Weights of a small GPT-style language model, trained from scratch on English Wikipedia: learned residual scales.
Each number is 128 + 32 x the weight over its row's rms, rounded and kept within 0 to 255. Layers, rows and columns count from 0. Numbers have three digits each. The size before them is the row's rms in percent of the matrix's.

# down: layer 3 MLP down (transposed), 2560x640, rms 0.0353, rows 633-732, columns 0-63
# up: layer 3 MLP up, 2560x640, rms 0.101, rows 634-733, columns 0-63
down633 100:076116140124127103197154183102118150159131100108146120157116088141129124076147106104124094116087150105104082212125113204109143119086168128155114079119163090157082133110083110079110179181083157
up634 084:122089138134115093062141101101119117109150078138098129178170141139114134113058126139153148132099100186081108117072105159073131073179133051069200135166142117144119127123180088166159107176121130
down634 083:057128077157136197080185138111104091106127150106113147166180135105147178129162101110158110114158120177164107093124165156110192149063085138135102118121094162146130139140180048138191098103084074
up635 090:116105115123108100091143116129138181150083164130137125167118118114122160107124216151174178127157126105116122119105095112195157118125116134129150193140143156116197148092176089107057156136097131
down635 097:121113107115137069121103145163176190150112104127154095111086087176126166115092145116146145093104188120109082085133164098141125145161096086081117115178142111204143110147102101150084149050144145
up636 097:153109087112107100178111158168143083160173124083128134116037144178126044141080171111140128097182142142135071110105139123131070135168143156053149036099166178125064088112142137105105131133128071
down636 100:134127155145156130051136138187139113210115180086109123153038193160137178097108183130242131145089088119124143101080152137154139116131071119130100203134148119124124122111108075096134126138117108
up637 100:139168089173087054098080140119147119076108141172107137091166170111095177137086158190130186126125080130087115099075163105114172085191150093085174118087114141121218137165118109154115182125140154
down637 099:197147091104112125127182122096137092137145145113090159074123114120153126169066152077106104114078118147142108140098173131140169119141160087180142146132131183106075107129138193137159076075098140
up638 099:116117118140159081158085158099095096120199128139166112176075109090162076073113180139118099126117100078140141125154162162115114190104126075138136110134181115164146114119104111148120163122091207
down638 097:175132146109097145172132160137097142133147115117125148142151103102111107127160132085107155134100155062160113122134135137180175133108097139183148150050142142184057099148106123118141125126091156
up639 100:128166166123128110105216138103148183183151080136219130154144124154095150124136160101130085120157163101111130121173110144113100126094089119128176155115133152100142174127134139128161171117102129
down639 100:165181109132139176193103153064103097138114163131105133113114174145121174110108155115158124176145102098158154173138150141169112142092115138091112101153135143079076152114136172199099212133113140
up640 112:161109111160121120140058175060165078125163112119122091094110125156143112140143150145133157121155114118111129112099150164165091138112056210172105176161069136176118124080139164120081116185136042
down640 104:123151128081143124172161158066112126155133095115163130118175128125128124051062154083149145141110163099126116050116138152090135141037100123121174113176137154136077176093034099108131149148153109
up641 097:145160179156066144165111121094085118094105132108159144152124161137114110116179155053142071184149137058078143131116163184132119124140128105092088051112152126143160066116172128199155109148110128
down641 096:113122149089141074136107161137111076137136087106121126149182078105125167121143135126087193118136155153091154140144081132158117141154091188151152160186140123114112119156127149122166176119134118
up642 107:133129128168159111162115144075084103143116142137142125099113055154111139143097134112136069093122140100134159179172172192146132038133153119064118151129157144129232206165101126167119126097084171
down642 103:114091117154110148149133115122176120152121165122152127178140170092107123104124209111081087166134084144124118110139081153087171105157131163128103049187111089127113087112099087067106114111103165
up643 109:080208121170063124115166096126089090158153060093137094070071110101136136166136114095141115148125109202088143116149122091133155142114123143114098138127134105129126104067199145195143062186102095
down643 099:185108115047105092126130088124114135092143163096090188112113127092129120152154152184155168111105091121104084083145153138201138133144140144115184137118113137156150157101125152167101216120120199
up644 100:156120122116094136094129088141112170142150111088084158082134135059131162085158098132084139181111141126092097100121130158154094160102108064122125186146169157082137155186128139113114127092139162
down644 101:129085137166135141121138114134127084082073113058127074131165128120187052109119137200115117144178121127090117154122159142120132126174091157165119123134131168120108136167115132095176102121162144
up645 101:170110084137142128086096132135137172119145111124066152151140107188098157105114085177157119058165082157142153160170112105177120108099102165119124146104108149184153104105051150138139115126126141
down645 096:140150162071146134174098080105081114137107102105133102190136127130142156160134110151157146133183090153080180121089121138111100107138136116123148186075135171232113099109117116163126161093115125
up646 099:137165143126083116099093174133162096117131188160134080137090105080130194151129134075122193122119104085099108149157049136112148187125141131113177165139120117149105179133086154164142080147100145
down646 099:105132174106172135070097124147104122143120118112140188089125150108111195135178175149061105125124156184112132110098087152063142195159100098142123122150159122139120119159148126117164117183127097
up647 102:131152138099132139033122109115153110167137119082119112134169129025098144080128144161074192093089116134148138093217126113095123117143113150174094091092100178122168155105199119113086124152090136
down647 102:107150151072150091094130126147117140134107167100094090113087134107112139119081145135181204062101120105104114137128067125117178189129174162084126077108144100074117130156165136119076119121100221
up648 102:165178082162185104084111117143090162075110131114137078131111094144160098123113159107129178143090138157090194146140127141081161113169109122142110098089107153151106150089122181148143074127151114
down648 097:144109110089137111164126114173202103138124108150172119163163150060133103125172128116170151108187086102158093113087108174115104149116164105135185135112149124128135079091140135091170139173168152
up649 103:146147118117146152111128178122200092133108159101114119143102148147111067103162113159113129135141071073134157104087120137084120071128146078148116097101156156111131107065132154088149222121167116
down649 101:187129122126059171124164157106084126106119080159139110128096182147139090118092088116140120098161157144122158143092122148164088092046179074195120143097129086189230117159031167113144111124142146
up650 099:129117121157138136168159187182089116102109152067130139141111147129181118103178101125064112117133171107093124114129127109111117142116184138101121099137120088123103114152145165155227138158126097
down650 096:097130169094103155096155065074085108167099108145181133203141093194178060156107123140152158133107158106149141105035149117147131090097183094148174119141184105100097109125112141137096116143156175
up651 099:166097131143108134144155093160126119089111170125139164176106120134117157160143118117190156159158138112090122156158142053068168161083134158118133173091128151211114175050155144170115113122078114
down651 096:136144091106139114135102157094105094159126101154182098201075127099112179114187153163173125140094098100185104115143086111143157201158124138142096201134073137102118156091124172179103142176142150
up652 102:214143096165092116131096157134141139078121151137144125153181102149102112140169150138151115067134147136146151118089080157095145130135138094170111135141115156102128173133140124113121094104092134
down652 106:130143165133105193107027122073120155037164117153127158076123165107102130123129133102118125111146113102123096135098176105149186176151124156146103152122161138148190187118154181110106110196151129
up653 094:158105108165112108089190118093129149127119136105177150188139124071179091151097112045146157147095151133133118037089175121133060174167138100116148114104133112150132178089143146158139117165138161
down653 091:113187071099154170086049113088145103137207138113127090094176156055168065123120123164127137142142146099131101090138116130111149132102109172208088165146126136119166171094145112108116133089117082
up654 098:100131115179109125126129150094115107112124140155148179071106123202119105132106114106073076120150124114151127119123098125146098166151096148076076140113114153121100113124185138086174065142164105
down654 100:120146114086103135093132104123140116086140120096157094066148110131123109107116170091148133098116126130160138158123105081126085128090204139104084123147077192097114143101169135104130118118185145
up655 102:156146141138123160095059117109139139138089077078109141092168136151119145138103133135024137103147134109148138119171131142146163092083160127145169115085164112084103058138120085152157128124154145
down655 099:153123109106180138141167123125091095171149060103159147024134103103062107133161090101102152163142185155080134160089136103145134173124097147076189120140169109140134157144162140132164118161152177
up656 116:100126111180106093146086120180209087141084069160170112152110139127133144141156162165096120144159210141079085108153096123145145126131164176089138165118139117200137150141128153145122182094046139
down656 101:172097120134103147181181111126238131098162075098140083108124144105186187147144116142144140120130162189108127134099114167104129170126068140137137141084139152138112098099146150119142117082045162
up657 104:152176147080079145080141119162092141066087148141171147124143131143091147120119116090112155121143127086142058083155182112117149136104133202195139167099184161128137124098152161122069188121117161
down657 102:129163127132113145140092119100137148190121081143111093203128172102114189118142109126135131056211167131131171156127169124144127207106110136140120140122124093137143140129143088165134140095138139
up658 101:107108067047119110124096158120088123078116095133150160172107169129092107046110039138136160143130176184066091134123150103073132099124073108139087151117172140137120107118193162182099127144142105
down658 101:125174134097139190132149113084118031092132121122140085085103117150151185150079133133153128172115159089113146098171156120155196180176126126172088075114083140129158156150106129148178116155142130
up659 104:108140042083110068086174100124118120150157144168055115146179156168138106120085129161152133122139189181163146091127106149096112133180153144136106162177151123124128217122074104130172102134097123
down659 097:116142110089110139083124165127121184136150187106169112133154134198094142127091102153151116088108118183150109164087179140081066077217184107157168169130129141145112175118070135176116068075124188
up660 102:187172153125108147150136110108219181129131073105085166096108125105164163098130091127129135125150109156127149101079167204138131159083151156137158172098137091138116119166073132170090104099120122
down660 099:087112106168184069103189112152092110177111202119130141098126123162129092189105160154099113137122111107138153096113113113104163095100125110158184123154150175152161129151076157153111139177150137
up661 103:142085143160058102169113149159123119079084133156068171077122103142146125169161128094066078085128108174111088102123166098122101160123111153138206167153105102092077139188128150111082114169058108
down661 101:122131152147137134124113115129195106133191115135039196156147088153065134140167167068133111148108116169142152186142144162125148124134100124129162137145114109147112125095157100112109175153142109
up662 103:172057159147096147115071151084120164111109129065129142142106107188096116141093097119173166115148086103086102139130086082127129132128123134077139185124139121097091143052146147125148096140100127
down662 101:149111107119147129126132144151101101180132103144096192149083145118123147150070156156090102134131143132113161154070072178169096136074080083135221140133100106180138168140134128068059179123130101
up663 099:141131062073094161145153133176156148164102100100156079104142129110107121150088103163153146149113151121108157117134130121102120087139140159088153124135208137139187066155082145171075167096111136
down663 102:156167119190130150126132105163140168163124180158067148087052120072168123141089150077127130144164114114097114134174056155120146148161130146128120117108161115112145140146133148090139125120157124
up664 108:098129104128152129157157134046140149113148127091179067120126124123164176185205181123162132128199099206184160166152091155144149082187195131167134095152035175156138138130126153141118101146101125
down664 102:120118118120162188107110173100115131132117126167075098111176089150137109135090127175141122117149155155070064117139174130124109123121113126161100189095121167145219136108117061115162150141104110
up665 100:096125116097111056154075194152183165114115119142163103159196128196104121101109168083138132097136075132173094127148090172141107172164096118132104163138142085154153128194172118113144141156118119
down665 101:162107120084135147143184108147064130164148131086143161121104154044137089095110112173163107175137077142112075153148099130175101130119218169076187134163133151104129168054152171117082082134141115
up666 112:066155127111076041071105103184070138065134122123145144110104114127095144080176106156145108150119106097158050131144124164132122093141146078127162107156112170155149132189064163177121146119132089
down666 107:099148068069124048128090194059051103132087155104183120154099129135170170132124127087131170154096152160094108142150104094139121079139145092134153120104067153159141157015062160116101130121088162
up667 100:042102099137083124140135129125152131127136097138096095173145078146070109094087157110135139141177084123125126123149120149112065120092075049110170162181130126143117107120109136110125127095077106
down667 104:165139122165074144126144066110126149144083139122156049091128141091103093180132101113108095101126139112148124094142152165106116033108110163092114127143101108157167211131135121081102123159147141
up668 100:159143147123142149131119125104062165081131197158142093171102134060161171105157130105142117142091137157132088123118117113088140120055093106142144140110137158140143101120101136104143118137089156
down668 097:161103163079095159100148084122186141087128120164138059106090097182160134123155119158165116125086051137170133149132113106162096157112153094165116170153132157159126165155152174093173106078161178
up669 106:216132108108109133079145119174126101151098186157148161145154091114108137169145138092113176156155169151107068121096132145088093121101191150083188150183166150140097078202068172096129105172168154
down669 103:095142098136112114100163115047111079149127113079136136112128147128143124111132155104102154131113173091164099098118131126154105110212127138148144123119163193171179113064173154081163137249086111
up670 087:094136178155149104182115139089150075094133115094120133158079141094092130133129162142125131155078147094145100149092128123173103162182115168122082180143144130096124116087103138131119075092178122
down670 096:141094062099076203087192147160141149159139126149199116088148131079115138139058129090135134103102137065071089136098104137140117166160156130166109108165107139125115176131177122104114157174101075
up671 094:111107086162110165104172167111097119127104152093127117135137113107115135083133109126104134165143171095130203109129104081092119136143112082146127098138177115170071216104109174162120141088128112
down671 091:121106161072152128106062115172122098168127147084115172144159149103078135125163120143135153073132173139161154210166113091112151159120135110129142146153125105128143061101146153210174151170153140
up672 106:164161000133150194117218135170131094148135130090141128175188098149090131137129087150151131125166103106173115173120173112164120156076163120161123082173194149169074159121089140146135142126097117
down672 100:162113123113168132160171045198088088153138143132148197071088121103151096160152152056200113121183120150116101080078115127151174158094133137110126190140119085098069139140121093099165130157129156
up673 116:122179117110173116091061150134094212109119117163124117084097151134104147108109097100158162062120103145184114154118171154117126136104183135067134135141141124113102108140157155100108092150110131
down673 113:120185151156169126148129139167173136151110134103180098067125157128105077090111088137170105136117109108122171142147084156122115204150174124139109179141199105075147164105136112133120112139114116
up674 101:174123119220085102118127072132132080097092105116127072107254167122102108141162132130105111114066188110119109091086060073124095094167110116117134126106124128137130133160126199097108130091112145
down674 097:156129146088113137122081111120136133187171146164183163169167108121153056129079153150087084167144124093152107098168142121152156183122155171138150150178061155127073160103119108126149145202129125
up675 100:103127108117157176116151121083064131087145108135167155112096105195114109119140105120159148192181110181127100083085099165174121131146139098079108064147104114147137133143155211138120115178180178
down675 097:082138076111170090084159124141182141126142095075104214133144128123129143131141152089153131159087131144069136135077091124084064216178146071087104096161175154151105109145118099172079139167178180
up676 099:124157113118095093111123180165160179156126131109090092085141110156157105202172094111114103110180171102104137125187102104162118134142147125109170178157170109086087186076113130158183098125156122
down676 091:128134149116104156151142107096156103149140080162076079085124116105121104078116158081113105137105082080136109101137146080147144148116145108124149073114141117147097167178153141082138146165177099
up677 103:148160166136129160134135168111107118151149133111081082103078135179161132132164151113135078107166104190108059124138085090110134147212124157103086114116076152095152159139078157174166115136096143
down677 098:085122141113129133130107145094139156124156128132114078119124152099097085123127133122181151181101086046077145180121158156104082113159141132118141086080084144076128140137112136181144162092180119
up678 087:086060172118111026163102116120137131186111141108117131090188081162117058123123111172114110111142140131158098138078112121094070112115141117119110175137115129141183115116122177144107157136065098
down678 094:139142093097119093161169096081079073100144186129141083105140142136105115126102143089196156111100131109096104060167072147111119177112168101155116099212123134105147144073126110092165089138183110
up679 131:183103136060093110116190118076104116101148089066120126143113126118096166098151114128121149157123105174120086161131126115128158147134117145115169120140132156092101142116108172124160144090122097
down679 111:195112098104091111117151080112157073163136088142132150152109061128130087113098105142101118137092119123134104077127135133148062147160170059113086131172079158111071161093104153118204151109177093
up680 089:145128165160082101072104167173084165148193162160179166150129123122160115152190114092107150075091100138130187083115132128105121071130098148120167164112135121130137078138161126120151115066106141
down680 086:104138103100162146084163094078139068146156102111103103126182117132127167107173089123170081126126124109127168087168176124163107161133124176097125129092099157171134144158212117126135110164170142
up681 103:135128124171139137129091118165113148121135125171097118127131105117128073081091108103083082162105147146165164173157101166139180136151198131162159136190149135144160189165094127128083161165170148
down681 104:132128079142131112119134102091101151117069147149139144069127145098173118106136176097163147091138154172118118103100090166168127161084113115063189127127121159137163136073071107112182123048073142
up682 099:113155133119082150103156112137113118095158181133138114153026171098148069083118143102131194119137177120100085137089064075145106127199138114160110085144163136126107139120132134158122031112107155
down682 102:112186153137131095161124240169126117139127064122109195133086108126114153121127166131115122087112171097078151130207151149108119117119071216095166183153089175104112156150146184129125107148120073
up683 102:109133077147159128143151095096125088131159129173092169117161159130097119106110146129167126103139113207127193192140098128119153112151139180185119167038135145134052131151091108135128090170100152
down683 103:167089109147088128124148172080122160117100143134083106104115110194151114096112174107176121136064125104180153120029120147193178171152177085166129164162141122136180132112155119143107146168118108
up684 102:114148091132144119097112188197139143131175124062064200112096146083097099123139122151085177103163068219106032122112095042130169161137108153160145096145084097154117153120060121144123148107109157
down684 098:127144180116059149165176142189110088111142132118160191168081116104146142070167148123100137116132141118159113127149098186129167129148164088154134153104104123105139084163091138150124164163125152
up685 093:175127136186127125144100038100113130123102204108099125132069103137121103118145126113091103156157184114093142119079084122142082114103186101110187124113112142078090138141104112165111129137184139
down685 095:090147167098163131119176198133104105081085169162102104157145171119091136130081109073127143100076163139141130175119151112144141157129176132085110084195123103179110110133176101130141121074099115
up686 099:124112146085119161124152135068125087156143125138106134108188103100160131164124108127127090073102150151138108066133142168149099145143080119141119079162134127109122066115122131171148113105121096
down686 098:154127120148129140115176155148163134083166108114139073224094120152159157099123221132121120145143131131170117185183151115180139183123160112147153100137195129081139179196151111173153157139093228
up687 107:123173128158131166149205131107154128083147192137170158123141164121141130140142114157110159094110108178188101172125134089132145107154146131141126126120122144169095151087139109132127094122093113
down687 100:141094140117109172077091131130135131120200056123119156153190133162119120155106121148158157102086138109158090203084128160151128187120139084149083159093126115085062132078196162088111198094152151
up688 105:139136060123084131139125112113099097094115164063103109176156145083128113155065185175178089130170061159157209071132168153127104124177159141156062159085118128082070135152093131125111134164108095
down688 103:125115155162147150127130097128106102158143075079133109100135082128178090048181063130115114092122152135077197164094142084110146134140173108106168162159170166150124160166151133100133114076106127
up689 096:168091117147155157178112145104144102086111140138188118155119138101069094110069078113186111134109108154085083152097095111158156180149062109107162113088081112169099100138137104151085086080135178
down689 097:113122125113137085169128118139095136135109106122101161187106092120109107182192199183169113149168147131135123160169150161124118091171154119177126143158129157144139077120123093092145138160123132
up690 110:118161171113138102052131111096139101156150144103086082165151159096117125099179161118095157159121157147134129091102181069093098070165107156159165151052106138086117185182088116188137139155089138
down690 107:102133091068174158155199151162146146165149139123112115169099099147091148155113111152143120138137143130157148103100085069078119105117129130084139130093110158143144152157134129132177215126125095
up691 097:090189080112142138161132068177109136126142113136126121142158122172124147131115140150159106129120100148146151145132167112081164139104099095100097141189083136167140175105214139110127085105096189
down691 101:141158119114065147175145151110139131107115107134123118121078132132083153054077150108144092177140068113111082090089136150168089092208129133109128161087142120171148097079130125132141135133114151
up692 058:104114119161120152157150116184175108093125115152161111115193100087059110098086148153121140140141116128147111076182090129086169155179085112130154098117160187115165140122142162117150111207118105
down692 094:110171140147119085144155188085183133111098122084195156145146109151157153090119089160158162137142097180122154168164152128090099120166097135081130098115181142097139193107075119059111117133140121
up693 105:161132152168134116154182145058089161105148156148169131142165167090125145127112088146135081152150148136121095135117125156131088117113063149094152126093122133135042085111095112141118089166099154
down693 103:174155119086120144102147123175128132141115116099107082144109155138135157123112067101156155079081106123131114128073204156138144078109050113178123141107127209153140116111163108099104122123125103
up694 105:108126165120150064151159148114096124117196112091162099144153098115137133178166101113112095088125150159137181144071159190146145092106134134106139100120075171154089130118137089152183118133085106
down694 101:062185090102127136153102128115090146153074109108159091149140111186112079141118138063132119096143115079101215129094086163141106138137071083085160130122084140111068059129164119101118127161118166
up695 098:092161145149168135115103135099098137144152134065137196173186176136131111144151152070168155102165156166107133100123135137138174126067135160166106119133115163142068159151126131118130118125164144
down695 102:125174108113142126117091125111127156140098096158118150109123133178084095095124145132141110116112116090073091129080109111189093126132132132171089143135155150147082138083109147176108172169149153
up696 103:144108148148140192133146144135114106111122121096117120129089129114176058135136143109106139134142130169142170090098165124113124096111139120125093122116162186136145114088111139143107198100128091
down696 101:100123175145099134102151124104152135192137084046149138129097125057201132073115122109152128060125120162102075097132186136129129161126164161175112080194149116092085146178137170076102134151164149
up697 100:111192117147164113129157082130116163076166129137139116129170211109163160112108167137063125129102170124124168075136115161098119174088200122093139168110053132117124049085127180057124136101125139
down697 102:164112107110097124105141052103115112120046137080167126172091106190133132163102092134134052136115190092136102132091094150110145150141099142143068167142143137120095093094097191169121153107133107
up698 097:195116035127121111083127131086102153104105179116132111180133197103131109104102139096119121144167130143138117101070141121130130117136116165089079056144183190148117101134142086138186143104110141
down698 095:100166155101140151153135146109167119185125141078117116067097122126066028138119143126117105098115078108099122148166135099155106113134104098175178151138090192105144116142122053149129136106110128
up699 100:106108136140079133197145126138124100108143090161048095140169122179137115134144114155149216107081117185121108118125068140101175124132156129114127119118119150163131119129115138197158167153164108
down699 096:120142125120196139161140156143147133182156166127136161136147167144108127123119147120167113129135120101133160176113098107085183127157161147116136164150139093096163124132122112190115117117097124
up700 098:114170084106097148124121122172171110090121125113133104192122161133154139157072118136194080110190120111147112119177171074134110085099136082118155138129092135131120154132097115094123096105183178
down700 098:094110186101166102206092143096123106127154131090174181119130136112105112072141124093132152122102142116091124098095118182196117141175137119092130071160177187144131147101164148162104082118145073
up701 103:112118101107118071075082134098114117111132148160115054123130144156140101182158088167195194121132092122147079084054084063136168108156167135100140099127211125039145200116113139068159069136141142
down701 103:128131133102135125119133136127163116177102081128047168155055109103104107175122132138174111186114141099147132195102096079164151129068135158123122132149111092119109114160107148083088117080135110
up702 084:128099166173098116094101154090136101113091171126110137139103065109125111175042157173096134149074166170084139061087155085140115131118102204139136126146109142173090168074064111139109118133130174
down702 096:155139079159090128110146145101137152146091059133138149135100122153147110146113108155072114110149123065134158153104101150162157112124149140123198125154083083095127138152150153133143156125183146
up703 100:117104059163158103199123115138079080104200158129094101103110190173137075153081144119118142163078156174128105182110106113154115086190115177144101135140142135150116119109079151105108153148135161
down703 098:107127111089119103051161106127142189118057091173124139149158104097151193137139162138119074127080125125078137111113138184116158100184217096116121177109144133117160067114103177137087145146099103
up704 089:187160143124125152134125125144122148120142106123096160112084153142083194175124115118070149111138154099139098082156112135079136096153170122098119139095097142188138069148132179138134147098119152
down704 093:121096101075070162167169120173078131116143131145148109144137110125114141094136135071162139114107136056062114186130140105185102183150112128063120132111144168037105131112204132121167173154117161
up705 101:158141149101156108146122102081086082093111142168119125186125164148140149133115108144120138137139075145126117149122065172116136127109127201158166138112120188096166174129172163129113142065135137
down705 106:140175162106173125189133121089104134077170116081142152103127133109143138141122133152062110071144102094114111087129123154150131093197093139106171128144159129138108128079074119166112131097107119
up706 092:134100103189153113107121152099139107111068175077159135090084120156122067115121132151145149167181145156129128086147149178052116101077163113098091155077117109110130149139149141117136181059142221
down706 094:133139143081092110172105074071193084163109157089161138116100076127123142111107199116159099096137166184079131116190157145152184124131130175117205099103165092110128143099166127088137168111131160
up707 096:139128186116111168145097072094155124179143119087103127118068078093165193108101173117138080110154136108149149096163117113160189115124135163085095171103158142083091131181091096203112103080178172
down707 101:154115131108074136114157139138174075104133140076106118138177164101127119182149118200153153180132093163083108163063107168131152134145101091151127149120183105181111093120158151044119126042117148
up708 103:174126171134118100137157111139106159103149147165092219083137132106063182096188120093098181141120131121162110115124154148131123117151058126154130150105123142108112128103128166136148206174124142
down708 097:055127183105138110153156130152162119100115160141121166118139110101114193174135123111197082152090131109131161129128122143101121131108147092088120116189180123112090101120098150130120180140134131
up709 093:111210151057120099093135169063185124189106197092184065162080146107132070202162117123140180111172163102133121124154106120087175090165149083058077205077118122162123117147095128175177126135132132
down709 097:157074111154138114143167132165084119099151133130075105126139132085168102078139135179104123137105085119157149165086116109184136075079079123157130131136180050127147156146101183150032174110064096
up710 098:115089138136094112145123160142113149100144096087098156095124096213175132126158071094117082069127165105118146224116146139138089143132082095127158085131111123170146154176139197110131140092113176
down710 098:123153159138122166132150117139141131121198120096179058115130124214161174109141170163161136163152155148120137130167141172117171141087143151116115130106041099103111125098114136125131133133137140
up711 096:083124101136120184118131192189096152155066201103146113141121127159099095105153125184106153095192140147154100150150131075155129123163111127086192139114145123129158152136145173124137148185117111
down711 095:093128071108141127143120164098114107125096180084154104114156102144173132116112099148165109094121059126143150134117112141133174112117063117126113122117142187149055129131129158066145103090115110
up712 099:141114160140151113186165148109103145158139111079121091146147122091145141161168160088157115161133125154089076128167121139117101137177083066145088128155108134128128084101128114090168074155133135
down712 099:131153131120171114140128127161207180186168196123156062130183120131079114101141127194119055170159117160117141128119161106146118120046125139211083199194123111153171151167189116131142089179091110
up713 104:101125148150129146177147160149109090126167141110130100131126100128149134124154100135119125120131173091102115197095147089109132103084160136117107136120149120133101138124149127131123149132117144
down713 096:115144116117168146145216147084112121091080158124168084157096115160099105105087118155112130115122103157105149137099132114132175162126150150142126153098124100129123093124168125122118186133174116
up714 105:156179145105185154163034104140144109170123144071166084138124119137099150132176128165133132109094131116095132163127119094104142146156134170129102137158166159110138146138103137110138153154147089
down714 104:108116102138124197167110103119109089153112155117148131093117146136130043131167057180129108109145093134153113128168094146143130088080146132090097137107110175104085119121111094133073070129154164
up715 091:054082122121092091128069157136135098148114123114139153081093117121147102110166100144105184164091139107155135197135074112151101087175171156109152133166144126080093112157082158167159133146125146
down715 100:090119144124141138119063094117076083086115155167127114149176173089149125135168139144112131120115144065114127122162124165177152159134117146149185062143132168070133067094126064136116065170116125
up716 094:130161175158168163106119159081131080124111095062206140129183142141147138106073131179111098080082131130136073090115189088084095090143106137160115096044145128133141151164120178126130183127139102
down716 099:102110138106173185119159107096168102126124135082107090187169133171108112107158132088090131141136111175133132127059094080125121102121145149144147095165105145163105119164114114146149135164106156
up717 087:059133171123164117174056125158141149129136164141138109110120112095101131151130010158085134150146171149120161124099086066133177078108179109137107154111103163208105111074094147142110090121088098
down717 098:136100142119126133109132129101124174156142077103190131129123190190118133070081079150082124140104142071093082135132132113123119146168109133098103144126153137111185167205054130141100122077152106
up718 106:110112116140151136093086148156106167092144065082158147097126130152203154146085134117086123156138117137086134131086148150123114110120118177109100140110123128146147164100064118140131146106099123
down718 101:118145137134129168148147118154095105075057126107174163153130108125120194179115085182090117154117130141054093147152167110153125085106131134140202117100096133110105114147117110142162132134119086
up719 104:057135139157132096100129109110167141188155113075115116144100159116136121150083162149084120216094097067083114128122131093153113166153162164132130159149154106132149112176096099080111178180115110
down719 102:131097136074157190120197137112182143146096083109139171159135099109159143228078155077141128118110092158149132155096089102168146055114179132111145135119106161153100134151181120136132121176176122
up720 095:113114142159097113087136125168081118121132058125086152124071106173117135147111095174092116123150198203128135146127149156152132094117158159159130157081069115104104130116140165143090139085089120
down720 093:109070146107077221179110115136188113142088184151159172137170076174125093122138160139151109191181138106132119124110131115133158086141162124118096092156117088087158125174172161150132080144083205
up721 096:143083112132111147189103137143202165107180158191090150163111147116159143124141158122103142143138131124170091106120144158111109145152093134150095082067089151136182144146154144137103119083155093
down721 099:128166103068131168119080122135112151166080158150116151145193160175150122121143147178169177090092112133122089146183154104115095089100099165147058139102249126161097101152149112136116113139167194
up722 110:127126112110038161076158119135179159175127089110122185125053135185141125107113072126148089167134120129129147190097143119089099104170092186124122168048125184107145158106190025146117081127160084
down722 134:121134149074136130112113124174132106161140066168098136116116003122167156123096120089173062163100124165078193156133193093117139135119167093147071124089090153116098132109069118124120164060135064
up723 099:115106198184046126101138130141155094158123187177084174132166126176119162152093156124134163137142155103143106089149157116099144138124079153136081094118076066131158144091131152093123145115071098
down723 099:197095098086129096175112103150086012160123128131122184137112098096120159113140117079185172184156138174140174197136143154145143095134112079128140130115122156124135089146122151118111114183088162
up724 102:116149122166080132148111076114086109056184138115182149148129133166167120184113113113125194069115140129168078103074131115049183159140116137107111090176086086097170236136116102156161118171124116
down724 104:163117145075087126091059138069169130106119123087103165050134181102136098137110106154127124101125153161142118166117175111114206089135175171181084112089108116126163122194116124128098104109155112
up725 094:146141142103132118140148161103077122149118129127158091140152140148149161133164145078088090137109101132192131156141143145154150133178161164074145066073130182083109098126053182120112131139169212
down725 092:107160110185104083134147089147164111121159132102128158125135079198187154147136135134192119124212114107139076120120182182141061066168106137172081200147095129168119069178101116160143130110132138
up726 101:091160171229131110156113124119127161212095177070170149130110119128146129148246135063076101150158132088096136096146135070139212094168100099194154111128110156141166135154147182093093133145167135
down726 100:121159148170145166171166090133141161158082147148145157117125074130131102112152125139071162121112091038144166161212093132132150154132187131138075162120153156110162122149109127122114140100108130
up727 103:163078070174158160025084162137151128104127143072097083123141099145163167133133134120116120204068137142073142129122124121159141097126100129138122129130126156080086090144136132113184142113149032
down727 098:091191195084180129190097149115118169145077031098149178126170129115094095116139142127103115166130102118120109135136178102099100066125164161112075084159139152138134098161091173121139163040138163
up728 107:145132159147138082091132222167138139129101120092120140106084162088168122110090161113081177093169173111117122091146207177142112077087092092086117126070110141086086096090152185097090082159170127
down728 101:109115087144168176041160137145153122150156165155150171112084123120195070148152127135094099099088101097180199141091122137157117172101126148110080100136137121205178158106158093102199130125133177
up729 099:074149102157151128069106175085210123118167149128154171108121122153130099138172162145074114115104158100098142138131161128123170100059097172118134161151140128130162198106119098158117089142145086
down729 102:146127126117193119108153167112101118165053142117130117139129106103164076116070069120146124129158060101125116130119164081106162136146123133090107130113103118133103104103116095141120124181090135
up730 102:161200112145085144087181186119092118110112091107099129169117137144132158148164124102092086119153139161086133124074109134132076151152119147067137090132137188180107135172143079120128117082119123
down730 100:112137085120097151107090151136123125173115061118124092194133106114122074148140150111156148191091166075186103099151139118127196164133129174177155134171121143220102058144117111136120100201115090
up731 097:133127165140109116133088152120140151110148169101087154160092073145125170143135173107105165085223162194093101105160140125124119064082124130144189094117164098105078209110136153154201134147119102
down731 096:069168131136150144116140098234110159134103163109181156114092150117085176078124139142108129147110079120097121171163117146145128086115093111083162200086142137125109152174119117130063157134164083
up732 104:176129137169182100101138164171130103155141110096179117165154095166183148156178128106085144137109079087183072118139115139102055148161163116152115165150119136164108095105154094091171129098195171
down732 098:119153105140094126109125115186078090187128121113126136180182180107150137135139113109135111126112117143156100082143163097130116143145163136069148089135167174105122058115114114079139135133110177
up733 100:133134150116131117135109083120159105125099110075154194092171134130132086150147129151131129088165184128128120037122142113103127130088165119163120093107134183124146154158116255134103152197118152